{
  "num_hidden_layers": 15,
  "num_key_value_heads": 8,
  "head_dim": 32,
  "intermediate_size": 1024,
  "vocab_size": 1237,
  "hidden_act": "relu",
  "qk_norm": false,
  "tie_word_embeddings": true,
  "parallel_block": true,
  "init_std_o": 0.00427,
  "init_std_down": 0.00427,
  "optimizer": "soap_variant",
  "lr_mult_qkv": 0.4,
  "beta2": 0.99,
  "decay_shape": "linear"
}
Each number is 500 + 50 x the weight over its row's rms, rounded and kept within 0 to 999. Layers, rows and columns count from 0. Numbers have three digits each. The size before them is the row's rms in percent of the matrix's.

# v: layer 7 attention value, 256x256, rms 0.0389, rows 145-191, columns 128-191
# o: layer 7 attention output (transposed), 256x256, rms 0.0841, rows 145-191, columns 128-191
# q: layer 7 attention query, 256x256, rms 0.0534, rows 160-212, columns 128-191
# k: layer 7 attention key, 256x256, rms 0.0493, rows 160-212, columns 128-191
v145 094:439498477527539486567483410570528513471429517447557511485521520507596524581484493449539521546547513544550545504466541531568526493451395540444564494482383466506615490505543512532541585494583377
o145 093:581561601396509467465567508475472575507591475520491470564483504476432496565535539447505526488432406542412420531574500487483555545513578569452405478539550510463505528509468470482504480526509425
v146 112:514581564527550476450616465496470491448464494498535460497457535472504493533623485450526549587509464481474554466437545557472407480484553554534469486491459455559591577387522452597558565401552468
o146 110:524463543417471571488398533542400530483527444460557429518515493462495510490424460538465487515598528594518467543560504515523537484540598503499551506482423478542529485484512505454451488574494523
v147 100:467525562561396494493526447470455497509519582596484465494467511483501525536556547431443511460583482488463424437499467536568482518423467470595572548437551517560456441522458518506507590532540573
o147 100:449508532511609563418487447482530629565545484488513516581578586548552550493449447482462558556565453520501438571462440456530543512529554495418525522575381467453492539495418490468515479526454474
v148 102:483490564483489566510475501536434495478476520510517432430478612517433522432515481386447528468452535480445497529519522500366517472598439541585454457571490517524474442565451546449462448511484487
o148 098:468469540487444415493506471515482472544605524499521526478551446496557454517541507512544567517515538451470561422482588466515489460432628480475520423444561441431495541474511538520468488427624508
v149 105:476527541527428515527470560467551402512534474463401523631365498522425525583512501465472535512511520502538486497523490470550447525463546437535455458508515539491573509485440513435544374478441471
o149 099:379502489556573586413518507438478498494473530516554533498539497522495476425524417528593417461558436446462475447433569501500562494489473475444545497494552401489487517523443627481508463489571492
v150 114:482545538477461530542485510507489593531528510537358403442544451619546471471402513483466509500586506474471522499492440507552542492453450455502479514573534511522532485582488609528456457546449635
o150 104:544555520502519531514584486421564490552503541554468466546434549484490476475553448537555539476446431418619612472491554470518630470498522533479521484453575493507437508571518526535502493473480390
v151 099:577632457495462369626503441480554521598514415543468513493493477440536439537415531420550479495510503573535562393392486526496471449504432500440505587509588514497519504529558497492445538518488486
o151 093:524440506479505451381489528490539490546524480486448505452482439584462491508482436494464556437547553401516549564466444551480547527534458522516444559500387469604424449395547485445551433555515502
v152 098:531477474510460592402559394530484533545570602502483525398552539424559527577432597527542493478504432556575512512520540510446512559481433499514557492537473447456502507464548484563491594508471484
o152 095:504539595475490448602533487419601481468463475517603490584486501538441529570516525508495461469567465499377463517519476549482546393493595527499580510535461454510573592522528453468448439488510479
v153 097:543507502474538516453436590539494534516497540471502409551485552562508602551542433570523465502606540558512489496530518451480531494387504566514479495515564454553503517482448587446408514477433469
o153 098:507466444577470480452558485567531398556558597555410503497405504434531441438378487594597525459551455517437508507403517539526557531516459372455426456475486577464503502538447426512434438515559628
v154 109:569517432506532459443551481503524511420528506417494463431454439509532438468481496574574535436534468426481565515498480534443517451510427513583578503535519529533518487486601434483441589513513499
o154 109:457456440537475555560490483586502497570469524586516404568548547532498517519471438470520551593512534477470492513557480513394495504475549543520472492529557524520428512479482517548506497560415539
v155 099:368506481581544508444482510443543501472476533536448510497470456544512601438513497469531542570447513422496453461507418528500472481494569570496546504468506592520601434529466510459544502477556484
o155 093:475549602519517548471527420444462434503506404477485475468540522503514526554415488556572479531456438510519452534531499450476503567537474515536545383446546384494511499529476481444542466470456461
v156 094:535551450536501461456502504606551518573492504474504542528515526422617496483485421411493461504484552546476483485602553482657467410424570509518502452532532543455456485497521510518521464518508521
o156 092:458455565411477468536469562466450517544437459560535423503519456531515529518550520516479566529574468446577389488380412426539464545563530458541524550532448385489473475516514383462554433536591484
v157 106:458567463536470522502430440579484486521560431523424473437466574508547511548501444579450536423450513520526581551509537411448452477548582494406541501547543477478527412543434547459482440548543479
o157 109:571553507492543540454515452438498514442489538508503571588499501435509471432508509525515457594573524369401473497450505661526530458451514512516497503548461520528555508515623516581477497493464568
v158 107:483484527516506470496391647587518436522546455440491524526475391465440488515548487598447468522626570540535585478565452460552573474531538565449482403519497417487473574488563414462506444513506465
o158 117:507445520468569473518458498490473483536511608438567545517472495496481441476443566463528445427428511559560462532473453511522496587459505486415429546423490461512501404528574492493472471543614548
v159 092:450607504460451409583474455472515530453530488483587469539510515507474576557456366479487482477521458525612443627418502432488531495511505554519392453512501418537521490413492555442504476491520477
o159 092:465527510557585580469553404548584568570556532517442471478431512515563493524564519516424502503544494484401567417419461504503542473514533494512477574540546534584503509454516543503468508512482505
q160 082:466430427430473429387438539518517510510486526600507556511583590472482547568501413447597564588479504504539416507597526539578543526534507544432568529575461496454498528541532538481524551495431479
k160 076:498488534450540435653465548457523503423552483528544494555467462489524512522550570527425466481519434515505502500557520432465557519449491470494484459491422465594565558424510461480534528516393517
q161 101:430467499511542543485443589552504495396454449500432527484422555478388463525478457521543580532533550572524396482553499504471533399533577507478650589471512382578526530530545399559568507510467487
k161 115:464575525555539530562503492359494453548509463518582407553441533489510551510609540461455439489548433519452476531492525423503478531498523382558497419519518507567458513473517524490563574529544496
q162 117:507395519504431462517568519569464510525540600482501423463606423502642492444549518472512462494422438532500562464565487506491515526425525461497453500470462528478556503517454446530438520510516464
k162 112:449469452512505442570492484518477514505545447456497472552491428549480531555463445521564635517569443478512437516535574443591442513482419531476497459511467513490459485544546446515438547423486476
q163 087:525508443563459480497468469426577427578474435482517509561555500438396535526557513546504510506480508570487531538493561500503568539469539516497510481504515445491466514493505559486465558500563466
k163 112:454484447520456446521526386455508557437535561528447482488445438491473469498514445573515465540460497525532521528444502537580534533484524546473505484513495505452503553540523527515458487434488433
q164 087:479414396509501419427463562512583494456484569525540452451639466444519517521556517488588521464507480554480528473524535498466507557493490531427427536560436509508537529511551625503397521455524481
k164 095:468428494504556363562550481528549503455581479426488512548499427475479526536499534528520478401457411555442406529495445452530510553458459478448467508487434471538513467535538458594450582559460496
q165 082:565552551430528526460479537543522449471507499458451436618471468540373489526450483553568513451535580497412453491543469539464531437496503502510490566477504365546516472475539434493602487620480453
k165 084:398484502595446570516536455501467523524528519438518389455512580437570487462537444468537538603483479556508497539554630480494590499480431505473562571528518458451496532488487552554473410468578389
q166 091:478510444538460462497381451419483494458489446538562503466629603528456592586627508439542452511550525456495477519556520492435426511598568542363543501520501518489457586450503608462388550480543486
k166 093:504452493497609428581491544488514495482544542526500541548488449428433532488493509528500391491509460504411437544515418395548497495567560493546431557575436470559538437509501481500571570592465510
q167 106:462498529539500490512534419617413560527535478431554483536438496472582435406485511589551497571425423556523595540439449539509521501453513527587439424438515527430478405507426433465531518449496526
k167 088:436508516524502587387504439480426480551471483461411570461497441562518430569468456481526603611496575463576562389539516520570457527415493580382543440480515502428523505589487488519490514464512438
q168 103:554524509465556533530518573493610432548408512524522496599529514476423500512477507539516482449548616421410485493477583508429437487464546422588579513526479538592559498463570472557533469483484454
k168 112:561478530503437511509463487536453471453557536476575427520582524445543618464485508475406448499556517477547476644444595546447595466485510465553491498434479550567473534447507498517526477468474495
q169 091:577580516434560561530532510535457481528533483446489407579447525579419542458537561504510518435560534289418519497444441507387400484482460546522509480548541539490451526509497574482486494534478481
k169 086:472472548627436546475534509561504503454471543446531483405520536466457472452433477488576525597439553519438580523483530525484573466514522551530480583492514483389572444545450588500547407549499470
q170 102:503517489474472489427448554495611587529540472488424425501474418454617595495443491505466456495504507465397517517436517523425499509451484467472435559384510538515573503542516520552465512457567531
k170 111:519570564572460470541469559406469428506535460512485574593500496431527530523568445569498513471493553542450439472472561473517539535507452471569493555456452495593559498460606482540533484580445506
q171 113:518571443457472510446486568330540426498484438554508557487604592557387514570535473489461502422530530459515450491444525562512512535581537487462573555448471548563524581502463572494497561596522511
k171 096:608490515505517431514467515538555550473564499572578493548514563448516602447476526450493435452407474615442445553412544499444528443495510460550503572502509511526461511406476489462477502504445516
q172 091:375499440545439477555481441438473435457446483579527492492442577516434500541532510514582527647502521495577507487532525519521517476569479590470543445575560539489391491472512559487538568481493485
k172 085:528474426406548566538528511522478532466460520481488536524457481536463543516472586489456466462470469524491519507507383493503469442552613430508468436480455536486502530499446488465525531539417531
q173 098:438517470458437499492555515470465522520509588491500409523477564560503594506509495517585496568523388450500481503536511605513541496487531465488497499531497595410485562490404539457516524602475519
k173 086:572436560446577427495437536467517507486476479542543466492495546536518593429492577498549472507502557526438493567413460530495438451539592452556440501443479533505497440401475482508520479532426562
q174 073:540451472533496404436491537445540548459484567498535496407630500498603555560537454483519480518520498502518477526494546448580586447537523497451463522529437503569522570489532501551464515451514552
k174 071:566491532416503396533428544448572492512548509580552439485481534532467598502517545503448434358473469534498463522497468548548479513533510448543446478475479549592472479476545402482527523495412568
q175 089:466435426444564497445479561489585489486490531516510425476442446559517600494570497491613454539528545567458526453502454556508515507468555505450419544432498440471640516464533422536454518579510517
k175 080:566530546432552451499451542466565484510510458454543435503483566482532589536520561474521524445512468536440370537414548459534498515490495433507437551405480554586430470494512471511544572560422537
q176 097:514574569463475499603506418413383484536589580502486452453489546525431556402579622477404449429526450411439557492517388512413373486532529466491499474509589556438482561465405532468456533536478451
k176 094:544491492549519509520555525589463532470506536493466495438478495475464510458425444474551473633426538491496531577508514457506431472575569535573452615505528443384473439545400581439563491495484433
q177 090:456478331496525513548546537499567526527583551510488443416555520483654623503467525474521506452581525477443518480524465506457558483562498566466443559521534454452562476549504594554463530446544423
k177 090:541490548475464346513515512475571538472536470551541477490424500482433522518571507573559459413434489545462499554457453489541505534480528491508503482563487528570452537435496508533452568568438568
q178 091:470451466533511516476509501482519476436519600574532560396452570455476522539497557451516627441482593528541396517596541440559523553546471537498487524602458477591470438524597425522484448448473479
k178 081:512495507442511432475518517555597582477478506602559493426523495521501512544511527500481398411533387481472542509477458509498582514495485477499440448514430497557533510444458491436505581498442481
q179 083:410512434471571431436384537508558525491390450565519536461489521462480530534550432490587545575453602568509439518546565460519516526527464546495478561417523507509506509528500431510476491495515535
k179 075:483535533480586452472486578403581483507459470526550567556522478560498525509455518496396451412519460430463469468433464486455582498459488497482500491393439510579528537450499395465569549514409565
q180 096:470416505504463526426517498497461373519457557570518532543582523547501485524466433488523544524445568578492490517595561486551574582533490527456570484564463506495490429550470391436552545431487498
k180 107:440520475439448543560542494531503533505482463559490432475547529546652532533553518426426592483577386469542449534548558517513499438418486514484514430517487514482479525527476433431466554511520459
q181 095:562450585538609526628592495574444458543551401487500546534486461488487407444469535507398511462514607437459532477446478460415378510463478495551513464543513443589507452498502439561585486511493414
k181 077:445540425575440576476537396519535503480472515486502449487518458484519351542466422511508590543487531393534561475523506458464542536451505546502533488520538463417470506482486515499448427426579473
q182 092:542483522601544573554552513459520558551499539457485545513406523531504573495464588469472557509542607394462555452498524464529383553541494498507516422563559576520463469502546553516546475495515342
k182 113:525511560487425564489510456554492440508476471519512500437552484381468544439480572490538464515502540550476505621403449490481490471599548548498558472473593517517543458478461572553521484573471530
q183 090:461484433457466444361468480515514451469396484521571537528520563573457454569535423502619477568504477565582492484554574505602610500517424514506554511550540528428489483522489491408564556478488515
k183 087:492475535416503484595453495441493547533529530463474454503525519522571504508575555493483499401485467561458555518586548586527481473434556494462481471498455485546557600492445456510469519558457546
q184 086:644490644526446565467539407482464465537518528475508443506475409588490542455560499468432473484561432427437658550460493466511446515533476552460491425523513500463479491492441533499442478464503420
k184 075:473524477538463567503544516572447473549532547472418446449522482470533458515443465481597545584510568523506510489484519448517463489493493565475546546560530459461510501560454536537549430485558431
q185 109:503471510472487498488571442526484477536491557485565430572530460574586559450535550479540460567528503400411658466428543516453551517470508535496497445613578566421527503585394536451470607445478553
k185 115:516551531520498594561513540468498456577544546464515461480530525519514498492546546483486562471559581411492516520516472541553374465514577558520409483462544580509549415522479528481527489572566520
q186 098:446420417408531488524557529529539502506482549496480497513484492574583520533470461485626476544510461582567492514536547552546606484458464484525543576529498461420550510545553464544572528568466553
k186 083:512444553400495459528476523503525564476520471530540453419451587525558528489562543506503536443495451557519499517502494522479478507482523457581512448463523535598479481409513490498468484525464541
q187 106:499505409513488504400536539498575595503462498513461534510525562543428491536475507504565495498565460621540394497560544483560534476558527453513514545408401467484572472530475466484497494489555522
k187 095:581510568358497345524436490425531515505494508478525447515494521520532609505588512450529527425471391557429456544473563521559535437495501436502520529491486422557511554522528501473498588567454494
q188 091:547495537535439638501463507463492416513492428434541504519459485493401541476500511536466508547573496465483519510510535575539530535553491538433517463465574457493606503439485476434566565509549445
k188 084:446479510583459569450553423539480511545538550504486440462419480421546467519446495496574555580513543515528529511442541482519469478567498559473534516558567502433519478534450572526467524501501429
q189 100:427450440537551485490499486523546535507472525535530615448425493515530496590466481546572548489443528579544428548491531421538470618496390487501507475555440465563402423521596470507523480479521410
k189 099:489493446479477449448493476505548540411448456511500500508509496519522477543506517480446386391493423479400513451447432487461551525491492540448503385497438464571491518432509473509478482513525568
q190 100:546556504515576492525389489559494607468483445440513499492443489438480522432549564531385471494498468495461491448424401486418423524529546484529403453456534487469483512485499587518466482476545481
k190 087:468499483631481496435553421511467450515514493412465581542512422497424418536451504510513470534498545485461506395433429478528464524515495560408467551529522462412545507521469544512499489489498502
q191 100:470517521525557492547454522555465583473465481442472489442391457387515525470507522578407459589510492441455480471485443519414396510612576524526469524485507554505485545474541571570535467450543486
k191 113:473504519544480575462500553493451427570507481498495547551543493450463500489452556474512450531518540459485513418496471488435502539554424457481425475534547476463512465502545529503569508506494523
v160 101:455457475454525522533372447549451478592498502479543457503479599501513464527515453470528513516520540473469471521581556556516505541408538468525485505500477603508401465551608539521480410502506562
o160 106:527536543448431477444471583503415574402477575440460474546482520505424601574495598572527583455516505503480475439454521476561433532649467609490494408538569500604451504517395500490449476480492462
v161 101:410483475629462481524480467540438467522443510524552500490528447500506558481593525580487575587476486494549504518484522439555517483492495502465526564496520440552575440474418464535414510505446647
o161 102:507496456429491486425519578464504547508497503517448496575534471508482480471549556316503431411508510401506485510566475445525544535538531489480478431475512502449540539431558475441466454565482495
v162 091:578470519598424401535477519546472539568478499485498488428566503582478507471476543565443511499496527422488401426416530567520503558548467513563517439577580468598509489522418481444457401538446583
o162 093:468590500455447531518525486458518444403582543553561593557515519480373578553508539464567558377508436539512501481510503468467548533469562458436495549584564584397528464473511575519503533422513450
v163 103:428573529506453507489595474538553498391583508490469447529485436457492523464453540543535387512479417504522601441436537514482543470609331543459521513492420443417443615460526459533422484499569527
o163 105:482547499544604567436472488436500460536461472491463486425541588533571481467479456433475598461526493447496568583481550551472607470496514474524391552566515433516532502494515481493597494482516515
v164 101:517580480617459535507480533530566506448481524490516496496490496567420526521451457538517503515494508485445443480530399489628493528553484452526572443540540510485484442462409534443578486500435476
o164 103:615539442508507487541484522458506573449521506546590498500461539498496470476463529456488446533563513518511500421449436577437442474475559565475482588525533500522532518501589534445492499545486604
v165 097:496458482510428584456563476381471571436518430595440568478545496415494444419604481513516500590569470424469539548518499499513519513483498457462562527513437452492524517544552604454538426554443466
o165 095:447548519518506416481424535498470444526578513434453449540484557509595532515499534527421443555450455479633544577515544514474472500503477506472518432501485494453503413532481484624515618433443567
v166 096:472483523567570527542602450528534545581437573610479536494488448508419459535477506552507418496511478578459452429497478455474532505535438482518524487546501466405533555547513469462492513427523517
o166 099:599479514465463535529465527497472472430548366489508505561479500460489556561474511470492482510463502395469384501494478452344502508463574492530432539512518497523502493486508460507499553526527403
v167 094:502500550497474497539432532530419442564536557390474540559465508476528474538540528554540450448459471483566604501510551563540502395499628394544575528470562578475494451574532480507424455441492470
o167 095:578458628480595507560449500486508522487437589494569486495498537553487533464521487498538545449446586544532480466379414467446400515469518476487465499454601551508544514545398486477484517576562504
v168 096:546460500404547543485395403485531440476561584494522517456509562437538579482488398508544497462484521477598485504548607453493510484548452424526389515492586502490506511480538477472441543561479537
o168 093:448568544562567511643580577504437484483491484505487481497523392497522476439509514477469491517438503456526471538513425452517445590454577559458503459449447533489456473478446460460415387512540529
v169 095:417490508488452396559597494460534449511480545435409553544500470567464517466501585537432533479479461471511544464442459465482486533520537561555544510505520378494591505493525457483443609617419530
o169 093:512513477441612523454456505622597553388419483521427535499577525453563400470556392475546458461516587462499515530453457577486543484463507453462445496441517515491428455415528452468525448487558531
v170 113:470413550527481514566560426462502507464434503576553493467475488421476554560541498455566451511475465528491454472455437461424576540519479501444524553510464529499524461556517466448458560583561569
o170 113:502449437478480587456536465509460484478563426398515525491479402553529454520467529443514528548489481479445516518547482499481502486472430553594582541468485326511458505427498475554542502399518458
v171 102:494563519531500534487568554538487502459527458567483473503487361488509451427448479401460483410512471528487497467505530453402611527491449566526543402456446445430570501437453505486481548536530464
o171 096:444469491516464452471497395446467542495513430522533613547551579511502458457448478549485544525558587487586405497544502453447449471530532479494528590502461514490517477561557480477405513449505490
v172 099:483426514449497465406492459552565468576476453518440491456534437490559475423538549548521512590478559496494627566519500540579480445418488500467537522389481450489510405539565540585452487537420534
o172 107:489486481415450550598533513523492404512427579483529535499469390510530523446543478554496568525609433456517489554410565637569501504510469508547504541528545499479595507546422432454573462509475552
v173 096:547499469507449440496484511519556582490518579526459407479505429686480550542412512448565473543450481455467522498523542468521514540443416487499490538561474490466552467515519477494454562454490586
o173 096:482599540546515553560551493466467468521513496423444535412485525414482434495537455491508581446577464430561515408592471564546487481584512449450550560523579473564495459420491641482514432573514529
v174 099:480455511532492474474504512610494465529498450397464452533466481510516472568507507576506560546560518434450538471495456464539479395598528588627531529470475584543419573506436481485549500419555569
o174 105:484630463468420603494449503416478622518416533512501510494482544467482547567484476567506407500489391485623501522478472620493521516533459430502538471557418516525527467545484517480564447496479494
v175 091:605494495500452452563453519536510475461531516395459463430564559571488533448534478483595504466461508581520426515531482462484502511545455502467463410444471572459436514536485447534437523445599458
o175 088:564476513477498517503532543539455461462439539472574519496445433549462410453415522527452510425554509561513567489438515473465524533474505615528510470551498489502506446459471575426518419525577517
v176 103:457460629476532559520541508578486456500488584497440469456520421532534531429522453449528468445483439546584597466478657532429623523505428439517501476495367495423489490452486429527415574468603490
o176 097:563465498477509491593515515499502534503490457531587524474489535573454539428386531487457507522523476491473529466552516497444471375465512587490445483539569477505554507607483471502555414548523446
v177 093:501523523472522574525581473472487430540489524593552575524464584521509526491496466495420470506492516507459526524602456498418565518485567546483553497490505428513451455495522481444499501441519515
o177 090:492548487404500464461513567542516565452568404515456566498530459485497525449448506462505570502520410549498445479577491418648548526465473438542507469505426562465526418543481447470511612597388446
v178 092:591488525465519559445507455528521475543497417540480444555523498442458533568501478450491483464448445474526505496555433545459436539480430474510458483638482596442469488508497606413517438413465496
o178 097:473489502488489493532427496487480420442602505506447543501627509460569462375482475497650594465508524472565506597516601452440422497473570557461505517447431333535543465540463553549458514487500462
v179 095:565435570542528544518583485583570453486481502591491548492514408516564553462494543507455452596484451475613475556482592519463605500516459464475447459443447598498500518469562382629485513494564516
o179 096:516414537491420549548446529382440587494499560467460521547573534511504452505484482455489484526615553467434522493507396366454375454547526454494499546491441459447552493521370509490464508493520521
v180 109:554460501603577547527574452539540629500557449512452432515448446463505530528446534506440466576552488492441565457537505438434512535497517493475464506554497519515515572509432470495571490559601461
o180 104:438525509453467442479481476499433430428524431531592518553542564533431484567582461518525472503419553566595396512549415527497485482493568462539605474542514368617483431570493549543572674506443493
v181 094:403458450499463543421486474538559467492475547651441470587558457492489474450553588477417532514514449480514541481584438520604508462389495457574518441468473512572513420480567439582575550470413547
o181 099:524514512446545453505518540484572498570401501394523470457521597570453484521517447577523526469450540516560460541589462515398581394501523497484528559477554474534565445552458435448457495508404490
v182 103:584492525554437384550559477554501495460490495523514441531457461573448493608422560464510489425464461470527525454376486486403477525606425432547513427573481512464494573460457474495523487435511529
o182 112:519455547497495580510486420477516590531498453418561541485539458382489565531529491525559431537463456469488427539393464459476556465533479474501496461562440567508536521495371554592393443492550544
v183 096:494495571575495526336508552488566542405493441500471485461462417581469495486465479528446492538431514556498466465450508486534637526535524598460492463526447473551517582454433486472513571484553526
o183 097:504467474472579600499525425502523468489471498540510533524563528573403449461518495504472395409531570441559507496527557456512433496524471417540599494488554446437573513430469597489490485496411496
v184 101:528496506618490509445537553473497570468572481491447554485550353549485511530425542458443503510519401479468477461508487537408508508554531539480582462469489553474535490481396479469566464506503498
o184 106:605459496499549456531504496538514537542386476462513506625415566501436532425542492480442495500522555472511616571528462447500476471476543458533561556469459545527572515552548431501529587436492491
v185 088:517547579453457600471593530455551407541538475597511521595493507495542512459558458421475528540531413457528600547534487558595535485496456443517492454523476471570513416453557428456542460552511497
o185 092:488455508514523520462464562509514540528511496429456451447557536576467424414481525585495545481487463525492527544484532468405522428552494469451488465515470525532547590463514517518467588495454492
v186 103:481482494458576486490335548498452496540552553520479539477488529432612450493494429486494501474514536569587496451522513485450452389460476501414404467543480502498539461539578487557467516458583375
o186 105:471405602464481468493515498588409578512527421463466492522523571534454464403568528496573475447530505515534412485516459595460506539514494563507453566416453430462557506517429439425487507510492462
v187 098:501487474475515501467469504560481541553576558567482527533456453486473539477418498472509527481555500561581504537458630514471480497565482544445418425481492582463575514516507486601563422425558498
o187 087:532479561477498524527406472515554587486526494473556508528465516427450500521546488518461477552513516488601490480539490488493490450425540418515521520492474493540486458500451409458538560648545398
v188 093:568415484501546564625410381447450543498534510476494458398564528403517480541497505480562505406504465544496528500528487495513511598426511420479536471375451461463530565668529507568436520496439504
o188 092:560494548532537413621570580451479343518537439489581511453449489474623537486567533443502527595499598516493497539436502431533401499628557516525456486433603499460410532471465548494464488495531524
v189 095:496489506497541463541548446411488476550561574543542422519582471409559485596516462442499469463545449562555432501504497492467491592541481507458536464490567509454443544666538526522396514530538478
o189 096:485398464553523438534499520540465445441459443457484598451525453554498511406502576419567466572408473523538460467499524450431495465512497481486514505489538434529487512350510404480542527411446533
v190 098:469488522472552469510495415527542409436481455570502484627468508542556504522475515613529563470482477466496494596488495538498464489481543431613521544547488489567460522477596539411552499645431481
o190 098:532531476547552579497570538480484475551506518508551490451514503536520529553475428423508513350404494484518475510547486403607586528511480479468476486498450532515501449486562489609499521455556583
v191 096:440485507469516506518521401506548484474424512497472471512485500418505494507539484505461440481518391545508549523551438489465582455474579449518542463479486440446541471412468528517474486583497558
o191 103:464491400623544557478535552562500524479510440590514428498436477518545471517497506507580711563372487503448530440412477516457440457451558499500486577460528511497530594529491490518406498461528509
q192 107:455453463554480475497549454511551464524407558485513485496476509535550490487537446547512457382514408489562509542473485463589491471530477490554632451503548560401481496573488541539471435435496533
k192 096:537439586440453501565512569463526520488516453484443486536502484506453614536510469442520544489493526499480557542455476561497536512475464466521477516535480461513475488466437548588479535464496505
q193 109:527467448540440509679544481461460465441542459480513485602483495466430527574606463485474468505387541520577474491534422465426432443592623506495579533573539481495427482522468533472459479473521435
k193 130:507546578483493489624560560539479526514547499484491461531491466458523565553512548477507487497430446556465515532446469460510412457561514398575519511580581479491451416464454604512533570578504505
q194 108:420459482460486505488404458453384504471441385532545515525464533447493518496559551492565562517542447496501522520504485451480542431473467445480444556535456540425495561518394529442466464508460444
k194 109:515589541447551449446458461550510450502496527570530486665632472515410561523508654530524453578476487463515481486561467501506492450562566530471485452438469487479398588520441513461404485476437557
q195 115:545542424493527608477457533454518561567435483519519559566468478491466424534508521482470530395540594420592547513475420483438416439505554419578525494522563432516508598566537537498502408486542431
k195 127:527422549480481432515527461596378548444439532420574477563467511442446508554515490399448393522457485531447466497419549487537506494488577401495507497526572433432501465528479579523388505467566485
q196 117:541496533571416473445511465558503474513558486462439419440513540538477540485518453481563487595515565489400507496540624528535578499479517552469442494499445492424498563449520474462424547524492505
k196 111:489566462554506536488476503468468427519476478449481454496489484456438489428483510535549608456618513463504512455578467466507443512530478554408490545490548566564464493557475470503509491552545541
q197 114:385566481458456537443478468465502544521432502520630525422526533481628462532461527478559446449551455397439605514418506374548475613415423531472478515553459579501567449393427474574470418434491451
k197 112:580553486422546493484464470477547481568506541532497428559557539480449537455573541480524502440546534457471552517506398450600483544487525601543450552549444483634553484453564506452518495558488577
q198 117:494492546598452573642551531392534495504509448558479448436443453545498561519564509528524579441488546475542480448573487465505421511553556525561447462544614393562486471477540457575525485568530399
k198 126:578508480549440542427395455519463508525501513491481491487482578468402495502557462520518476454472454487377448581538507515620436483546506467443541502513525545419499416472454578466563562530517463
q199 107:502521519487458509548552466490467574555522542492529515508480447445470440482537483596458400455476536494574512554458423532513535550461469490538501399422489540522452508477422517583544427521580459
k199 093:382499520518562534512521421479425490509596452447546482521491448478535495513465483457433528513533550391495498493483517450515476448491512450532502458503615391501544481475448505531491431422586490
q200 114:457465453444516499526432414601438515520456559546516383582441490488437490486464499433458459534480518427461466562389471541443557484424548437508411569492513587457483535476457471460478536515475520
k200 119:555495521517506524548559530505576578537502586554443538595415457598488484551475517538553504587506523512446544470396465486474488427586551436570405521459478537534448509507488503486440520467512484
q201 118:582427518427544408545552533505480588510473491540470449601505501482429575567558500549412564414502509405435552500486484494473472556511544464473494486478486441458477522496367533430565517511516494
k201 088:467477457544516542490533439558416508536581476384478503489518525489469496492488460552493532506542585418510489422493490451536505439542513505518481554562596493436476422531487490440499483466497462
q202 124:470537560560552481540452486542588445471446461426492531474552559529472469492456428529501544436572436466490436489418581476474458554499571436499574485495372601511429476465515552520459524436439591
k202 117:469470497543542385529471505448536595548548491506427458482456558492541578441599438557512474406478497503462471518474483475508526511503424608572525487534391480587497537481470444494571547503488498
q203 112:321510493461503481401479535475383503566576463552573495431451417471606542547494467434655590513475473489569561486504466536627505493364448575430484464484459582472590499498378421456455519488518558
k203 130:535578509450568489511391497487507430488415485529542482595565464485477492548507569460494531517520471468594625489597478488473491579438540528493561511471472516485443521545584495532463423498502522
q204 114:624509576553557481449476498571579435494519491551412452604461467461471535512385483485436500512529485421407428507504577459445524571426496488483490474453511439492432616569515536533473511508502499
k204 093:485506464554477454498536478457447452538466521453505517484470506519512513478515405551587577482548643473502448381456480498439516525469467498483532533548568544529510443558568542482464531477556508
q205 106:471524451404484414483519505464494418491518501465443429481537490463509520463510462521560425556540514420440473477508431562478560556471386557515536489449541529471505594479525498560399515485588424
k205 083:474542476535507560502508478483469413514476492407476490463522487480563504517496493489593547527556538470580539518509497504449518475519461537502461484560563482492537473471471561528497496500600514
q206 120:414500512446467569516452456426520583499459536498559539448503592530488462478439496488553507377511450539562492433485425429541450518539518457513523552573509589490534507418597552481467489361518467
k206 091:526452587447492460533544571406540579505503467565497446527547518484439542499534499444429374437484415530455571558543507538590561567536451490511523487558392471507514545436479525498513508547501519
q207 123:468535564549489565501524449564578450393474502495517584446511538522406502408487463489490530529512477518607480531501461466469497458543517399567525520577399525520490497492527483565477427500520461
k207 102:462515511333542398588509497551533496459541448504570457559535473537472526510550576465423465420523505469477453522505507519499506533557511485502469439481472453633457521418580540531455546474481505
q208 112:601475535514500463547439470493464398485479430537493506535421432445527513445508585529480517557532415474515444529515568587486573522521448505499509495449470480439438572513548580545402531521502487
k208 088:475561414542508473346530389479499489474516472487510574485510487526531436526441449514527540554520580429555507485532502567436543499448475565453502473495605477407553566528466484437447486414563509
q209 115:506466410449573548440395520513446522539476542513540546540462454462543407541500593417508422530536461474541536448401395592506557436456505500434569431555494576468546426530474485519484486465542582
k209 110:517432527489419523572571523487517517540467596522472515543399491491508561532459572416502440596392489541494532528390474453561495529545596435505454532428452502532489487503482527611429525450527487
q210 117:442499443488489536388541540531453566580516519482475526436511420511542436532465514500599453481469552608544530523485498506557503446474451512482501460460556539479551526544527448461507500498466613
k210 100:465450597502517491566475600424562516511403502597561504500503474578545518507443508371516548449462449620496564496444525456433494578424481408546525485449441504555482507510528487496517459532476545
q211 116:686434522485545585477456506485553506474450530482478390503540572505491501506525590502427378565620505507467476526520416481484570476482500481562525493592508516572553518482571503540475479506549422
k211 123:541449507495456481494596467445540557491437533448525549394402473505430568463522501451482441460474586538485451536429487489583494442511497456488406496494598468494497491447563533524491559490527543
q212 102:535489407459494467471520526489526524471554504508473497435466571517549571447592480539496508588427592617524468511479547496517551546563498516479418534576407472427585507542564493436517491474521525
k212 118:485546452549539524491512513504560463433530470517438496475585497528465498534465525585469523482533451421546514524533477615434526571501472494403475484359496510455473532477486430499560445464487532